Weights of a small transformer language model.
Size: 13 layers, 3 heads of 32 (1 for keys and values), MLP 256 SwiGLU, 3.62M parameters.
Training: a variant of Muon for these matrices, 134M tokens, 8179 steps.
Each number is 200 + 30 x the weight over its row's rms, rounded and kept within 0 to 999. Layers, rows and columns count from 0. The size before them is the row's rms in percent of the matrix's.

# v: layer 9 attention value, 32x96, rms 0.349, rows 18-26, columns 0-95
# o: layer 9 attention output (transposed), 96x96, rms 0.261, rows 18-25,50-57,82-89, columns 0-95
v18,103,198,211,161,171,238,230,224,175,184,139,138,160,259,185,212,191,230,171,184,195,185,237,188,221,178,214,227,226,214,194,162,167,183,247,164,191,179,195,222,215,178,218,249,175,204,160,247,195,176,190,202,151,221,187,224,244,162,222,239,238,240,212,224,245,173,225,192,179,203,182,217,233,189,208,171,243,177,227,111,207,211,172,138,171,199,210,204,199,196,216,209,168,274,216,184,165
o18,140,207,187,195,210,208,182,240,142,165,219,204,221,202,190,199,196,223,226,221,198,204,211,201,224,170,195,210,264,206,205,221,199,246,198,166,206,200,192,174,183,221,158,239,207,194,140,207,227,235,260,225,221,227,170,223,184,203,238,210,296,245,205,201,216,223,146,164,178,232,239,231,160,229,203,245,196,162,229,254,162,212,186,170,178,179,221,202,216,224,263,162,163,198,174,248,140
o50,071,165,210,166,191,199,255,192,250,186,190,213,211,197,226,210,153,179,191,195,195,209,202,209,177,221,169,169,154,208,163,186,244,184,213,245,208,194,177,222,176,184,251,153,179,190,218,169,173,228,183,143,160,207,171,176,242,166,165,203,132,142,213,179,186,201,260,199,144,188,146,203,208,225,210,143,168,196,197,158,209,240,227,214,188,263,200,205,160,187,169,235,241,236,196,190,254
o82,078,226,178,249,186,192,184,146,240,235,205,187,189,187,194,208,176,211,199,188,213,171,165,199,148,184,241,212,160,172,201,182,189,165,207,200,193,203,227,233,203,144,201,204,203,235,234,226,198,168,146,210,203,172,239,175,216,207,177,201,145,157,213,219,185,203,254,258,253,211,161,153,263,169,167,194,198,255,165,162,222,155,192,230,238,217,169,212,201,177,134,196,231,186,245,155,236
v19,101,217,195,252,157,182,226,211,155,179,211,232,247,208,249,186,248,179,234,178,214,169,130,182,192,182,179,175,221,210,173,219,209,202,239,226,230,169,220,187,247,228,195,161,218,210,211,178,193,152,245,268,234,217,177,241,248,161,139,198,249,149,233,173,244,184,207,151,219,194,199,233,183,221,208,197,216,233,189,185,189,231,238,161,199,203,180,199,208,172,176,175,238,190,243,203,154
o19,139,227,193,176,159,214,169,227,103,141,206,187,194,218,214,182,208,226,247,230,228,220,189,214,214,189,199,186,168,193,174,187,213,219,184,192,231,226,213,232,199,209,219,217,201,215,229,218,186,153,136,186,174,235,218,188,216,185,165,182,199,163,194,166,220,182,181,218,239,159,152,182,217,253,194,287,237,257,227,219,183,225,260,216,218,213,186,223,156,146,244,181,210,225,243,168,206
o51,071,184,182,218,227,177,251,165,297,199,253,203,194,161,175,233,171,202,198,241,201,133,160,208,193,200,227,229,228,183,194,225,215,197,236,234,162,182,213,204,196,187,223,197,162,209,194,187,194,210,231,200,246,188,158,227,201,232,252,183,213,229,184,248,152,244,203,229,208,236,250,223,202,196,190,158,216,132,201,190,212,218,139,185,221,175,197,137,194,243,167,173,205,164,215,207,234
o83,083,179,209,204,234,185,209,175,247,259,177,209,234,187,204,250,201,171,151,140,145,210,226,171,195,212,206,240,240,217,221,191,196,206,224,210,188,174,195,175,193,175,175,162,194,177,154,189,226,242,246,222,214,150,180,207,190,197,192,209,199,199,176,215,214,194,206,164,164,236,219,215,145,149,230,140,157,167,187,222,204,170,183,181,193,247,222,208,267,243,178,258,150,181,161,252,177
v20,099,264,233,215,162,216,200,153,127,176,204,190,175,222,207,204,208,145,162,199,184,223,201,171,183,183,195,226,192,128,178,178,205,216,248,213,175,178,237,245,260,192,226,252,214,184,203,212,203,192,194,176,219,147,212,219,193,167,214,225,208,243,224,198,205,220,213,166,210,218,185,223,220,195,252,251,179,246,208,258,258,222,199,237,224,279,179,205,215,220,167,227,200,194,187,165,238
o20,136,215,236,239,209,184,265,222,203,189,192,202,226,223,207,217,169,221,205,132,215,194,245,208,187,212,228,193,161,230,207,197,195,204,195,132,250,167,248,205,158,230,215,178,204,217,232,258,185,241,175,200,237,191,194,249,228,180,219,263,161,156,153,167,216,192,181,171,213,253,189,200,190,173,195,177,199,174,254,234,226,186,215,221,217,212,221,206,158,174,291,204,180,194,168,211,159
o52,066,154,175,159,245,227,195,161,240,198,188,162,199,167,185,198,222,196,195,256,218,224,157,194,267,194,188,218,224,189,180,223,224,204,156,227,143,248,173,164,238,193,182,230,211,220,162,193,199,134,203,234,165,189,198,198,165,201,167,154,224,260,234,228,178,198,165,219,182,158,228,181,246,221,195,219,211,233,148,181,175,172,182,169,218,154,180,167,235,184,146,166,203,234,212,171,208
o84,074,185,179,179,174,210,129,180,128,209,188,211,207,184,203,153,231,147,153,210,173,219,181,177,208,172,155,194,222,174,207,184,194,197,230,282,189,219,166,186,240,189,183,218,199,164,179,161,238,193,241,183,165,211,218,154,196,247,191,154,227,190,215,226,196,207,241,237,198,139,194,198,167,232,193,237,212,229,192,157,186,239,212,180,178,221,209,204,230,212,112,203,245,172,220,209,236
v21,095,205,133,227,160,131,203,150,200,161,199,228,215,184,234,163,182,189,181,192,243,180,237,181,169,221,190,172,172,189,180,190,188,165,179,171,156,206,207,177,180,182,244,198,225,185,211,211,191,227,189,220,214,211,227,172,225,238,223,259,150,235,160,168,205,228,219,233,184,224,186,195,268,201,232,268,180,206,183,170,175,184,252,200,124,166,197,186,212,146,223,208,161,167,204,161,210
o21,134,182,242,242,208,179,173,193,232,167,178,221,202,163,174,213,171,180,254,161,240,195,137,178,187,234,200,219,182,198,193,211,182,238,201,190,247,184,160,141,171,191,201,181,231,210,165,210,187,186,208,212,220,184,242,175,161,203,198,228,218,195,257,242,136,237,219,261,196,228,258,182,131,203,156,216,197,212,236,150,221,184,209,249,274,188,217,205,188,211,176,240,206,228,200,196,176
o53,071,227,146,188,208,212,187,149,230,191,230,207,218,227,238,200,240,204,137,221,134,243,198,193,239,144,221,195,220,170,203,176,178,184,205,253,153,211,214,228,218,180,206,221,233,188,237,210,240,193,205,202,175,136,192,197,243,173,235,179,164,205,179,171,226,190,143,151,214,164,147,162,246,165,220,219,204,161,210,244,199,186,216,153,174,186,200,208,232,185,276,193,174,179,194,191,193
o85,070,205,172,173,209,215,249,210,164,230,216,173,166,241,203,192,209,236,189,229,197,155,257,208,213,175,194,219,215,218,181,215,228,185,197,179,168,189,232,264,239,205,176,167,152,215,201,177,169,230,216,180,198,224,138,229,223,214,205,178,186,225,178,168,275,163,212,159,183,199,159,203,258,229,246,178,220,226,161,250,188,214,177,152,103,223,189,216,207,224,180,159,212,184,216,185,225
v22,105,199,221,153,228,204,236,168,199,244,194,182,204,150,199,173,202,220,191,187,188,142,198,165,257,218,205,192,271,194,173,206,147,202,199,188,178,177,167,231,232,196,235,202,235,205,160,248,209,169,204,200,204,175,202,147,215,179,207,162,205,166,190,172,218,162,211,269,202,227,206,188,216,255,248,162,140,202,197,145,213,150,230,256,258,191,223,191,245,172,205,171,197,177,220,184,233
o22,145,173,178,162,199,164,232,201,200,229,225,164,186,210,243,172,234,177,228,185,193,184,209,189,181,156,271,196,240,196,195,199,186,234,196,201,274,184,171,192,178,197,158,212,175,199,193,250,198,183,187,259,224,196,192,202,197,236,189,218,261,213,177,117,192,158,181,209,188,166,182,180,171,213,218,160,163,174,178,169,217,213,206,202,207,219,227,207,170,171,182,229,150,139,269,194,278
o54,060,210,218,235,228,237,207,198,183,146,165,214,212,220,161,206,208,199,163,190,232,177,193,238,206,254,147,212,187,208,234,150,219,183,191,180,127,218,220,179,179,222,269,217,211,197,239,199,215,197,174,148,158,182,226,214,190,198,215,168,160,222,164,252,233,234,190,222,158,181,230,240,184,163,204,183,252,180,217,206,137,230,145,207,229,204,178,192,208,174,203,150,218,218,144,218,146
o86,080,218,217,202,186,220,168,205,166,189,193,237,217,161,138,205,146,219,198,204,210,218,203,210,217,220,154,207,149,216,192,220,228,182,210,184,153,229,214,231,223,187,230,206,230,204,194,152,196,232,219,143,181,227,179,194,210,169,210,184,127,189,213,278,225,229,203,204,250,251,231,224,230,198,198,247,227,233,221,222,216,182,224,212,190,191,189,217,221,244,203,183,243,268,129,191,124
v23,100,136,238,186,148,177,228,149,194,198,210,175,219,215,213,202,270,223,213,175,217,189,189,192,184,168,212,209,201,171,239,120,241,204,162,184,197,130,190,180,172,245,194,186,185,173,252,204,171,193,193,232,234,193,146,190,206,171,220,246,211,198,177,223,163,202,214,266,191,236,157,178,166,201,222,255,203,251,233,218,237,231,187,267,215,190,217,171,175,186,221,225,203,212,183,189,187
o23,134,199,221,230,225,159,216,189,203,218,178,212,169,216,246,188,185,161,147,181,182,178,234,236,175,238,219,218,204,226,258,200,168,186,191,139,224,236,143,221,252,195,219,214,176,104,213,168,210,176,137,175,250,224,173,188,224,200,136,204,214,195,206,158,188,219,210,231,208,197,214,195,176,209,219,152,196,227,205,251,209,114,218,175,225,209,190,172,168,206,201,215,241,213,190,205,208
o55,070,246,203,159,151,198,142,217,212,217,218,203,246,203,180,201,222,183,277,164,227,223,230,176,222,140,211,185,177,179,142,200,201,197,218,237,189,181,186,188,160,212,185,171,255,221,232,217,179,262,257,237,137,200,215,202,194,211,204,218,175,203,172,224,197,133,252,178,188,234,177,223,250,220,239,189,209,220,206,159,244,210,192,267,203,209,189,223,210,183,170,180,216,161,213,214,193
o87,073,176,200,169,165,236,197,194,196,146,209,193,214,180,160,199,214,256,224,238,191,225,158,162,209,196,149,188,203,145,138,191,230,216,206,245,162,155,269,192,162,169,178,174,195,288,171,214,198,191,230,213,180,176,230,186,170,182,249,173,190,198,195,239,209,204,165,179,201,188,181,199,219,190,181,249,201,174,200,160,160,297,193,217,181,204,231,203,225,202,211,218,150,215,208,180,188
v24,099,178,185,249,214,207,147,226,194,241,238,243,236,195,213,168,198,178,179,214,171,200,203,195,266,172,187,158,185,171,229,174,244,190,198,196,180,192,193,185,273,202,232,215,171,206,185,124,232,198,145,175,141,158,214,142,204,161,241,207,225,201,160,265,245,209,225,225,132,155,221,207,218,206,214,212,187,201,174,172,184,212,228,225,177,228,177,205,194,255,202,171,209,199,174,199,215
o24,134,215,196,192,153,173,227,219,204,164,197,183,182,198,267,215,175,184,188,209,203,246,230,205,223,216,204,221,154,132,177,271,213,209,199,194,216,160,161,194,182,200,219,190,173,214,178,220,198,201,237,161,188,210,194,192,145,226,204,221,141,278,190,205,173,195,188,156,241,211,208,236,209,183,212,194,222,150,151,182,253,199,242,135,250,202,120,190,204,212,217,165,167,237,201,194,212
o56,074,192,213,243,238,222,136,187,242,196,239,215,223,204,184,210,233,216,248,193,164,163,196,211,188,256,182,189,299,247,232,173,159,189,230,225,141,223,281,150,198,183,208,241,195,201,229,188,224,146,182,248,180,198,184,222,232,190,194,177,237,176,231,207,212,218,209,234,184,193,199,164,194,206,224,244,203,246,234,228,176,184,193,194,206,200,216,204,234,194,251,219,193,203,235,235,172
o88,081,195,175,200,246,238,178,200,188,248,198,192,197,198,129,187,197,217,199,193,191,171,178,179,177,168,209,183,210,263,223,129,191,193,175,191,194,237,210,235,228,204,183,189,246,190,204,191,192,202,159,229,216,178,237,188,255,170,196,207,232,134,181,203,207,201,218,240,162,193,201,175,200,219,170,191,182,231,216,230,142,211,188,294,141,221,287,208,198,195,153,238,215,168,218,178,226
v25,098,163,211,224,199,149,229,199,176,180,210,184,185,225,156,161,153,228,175,209,179,190,185,159,197,235,209,229,206,185,178,241,185,162,262,241,235,218,170,168,246,239,192,219,184,157,156,209,225,197,204,183,195,179,202,237,197,224,185,223,228,208,243,188,202,256,247,229,191,191,204,178,165,215,239,221,233,172,153,191,211,151,212,243,270,193,212,259,180,141,250,185,177,148,171,210,215
o25,133,208,224,192,274,158,198,178,159,190,156,204,207,197,239,227,242,193,217,175,233,176,148,205,167,256,167,175,209,208,206,245,190,173,199,240,189,243,221,216,149,185,194,195,181,176,176,188,170,247,195,294,232,222,185,220,184,191,242,228,167,166,181,163,149,212,188,205,184,170,211,207,180,209,220,190,219,147,147,167,180,223,229,191,128,168,217,209,215,171,227,196,154,206,190,175,224
o57,078,200,150,200,140,215,209,217,259,179,262,215,184,188,161,178,151,181,188,231,160,204,166,213,248,129,248,224,239,186,180,168,178,202,215,200,180,196,154,190,212,171,219,259,198,230,248,220,213,205,188,140,171,189,191,155,218,199,193,176,253,203,197,246,172,200,234,164,174,263,186,216,207,191,187,189,198,195,228,237,232,196,177,249,274,184,195,209,217,224,188,187,229,178,221,200,174
o89,068,192,196,198,144,249,203,191,214,201,227,176,199,196,206,209,162,218,209,228,206,242,267,200,191,199,224,232,192,210,204,172,213,247,204,167,227,184,212,211,228,231,188,196,228,192,188,205,230,131,192,122,183,193,231,206,219,212,180,203,225,269,268,203,281,183,171,215,235,224,207,185,208,188,217,204,187,259,246,185,242,153,187,215,240,256,149,191,168,241,157,226,230,203,218,229,217
v26,100,149,246,184,212,215,222,199,173,162,239,267,178,239,204,229,243,288,257,267,175,201,235,241,199,169,150,206,158,157,204,256,211,162,203,185,201,203,183,216,212,216,209,242,208,199,154,168,220,177,236,240,200,212,182,214,205,172,209,208,173,152,195,211,187,208,197,221,249,206,192,192,251,212,181,227,206,205,198,249,194,130,180,204,182,162,189,198,201,196,165,251,183,193,218,210,221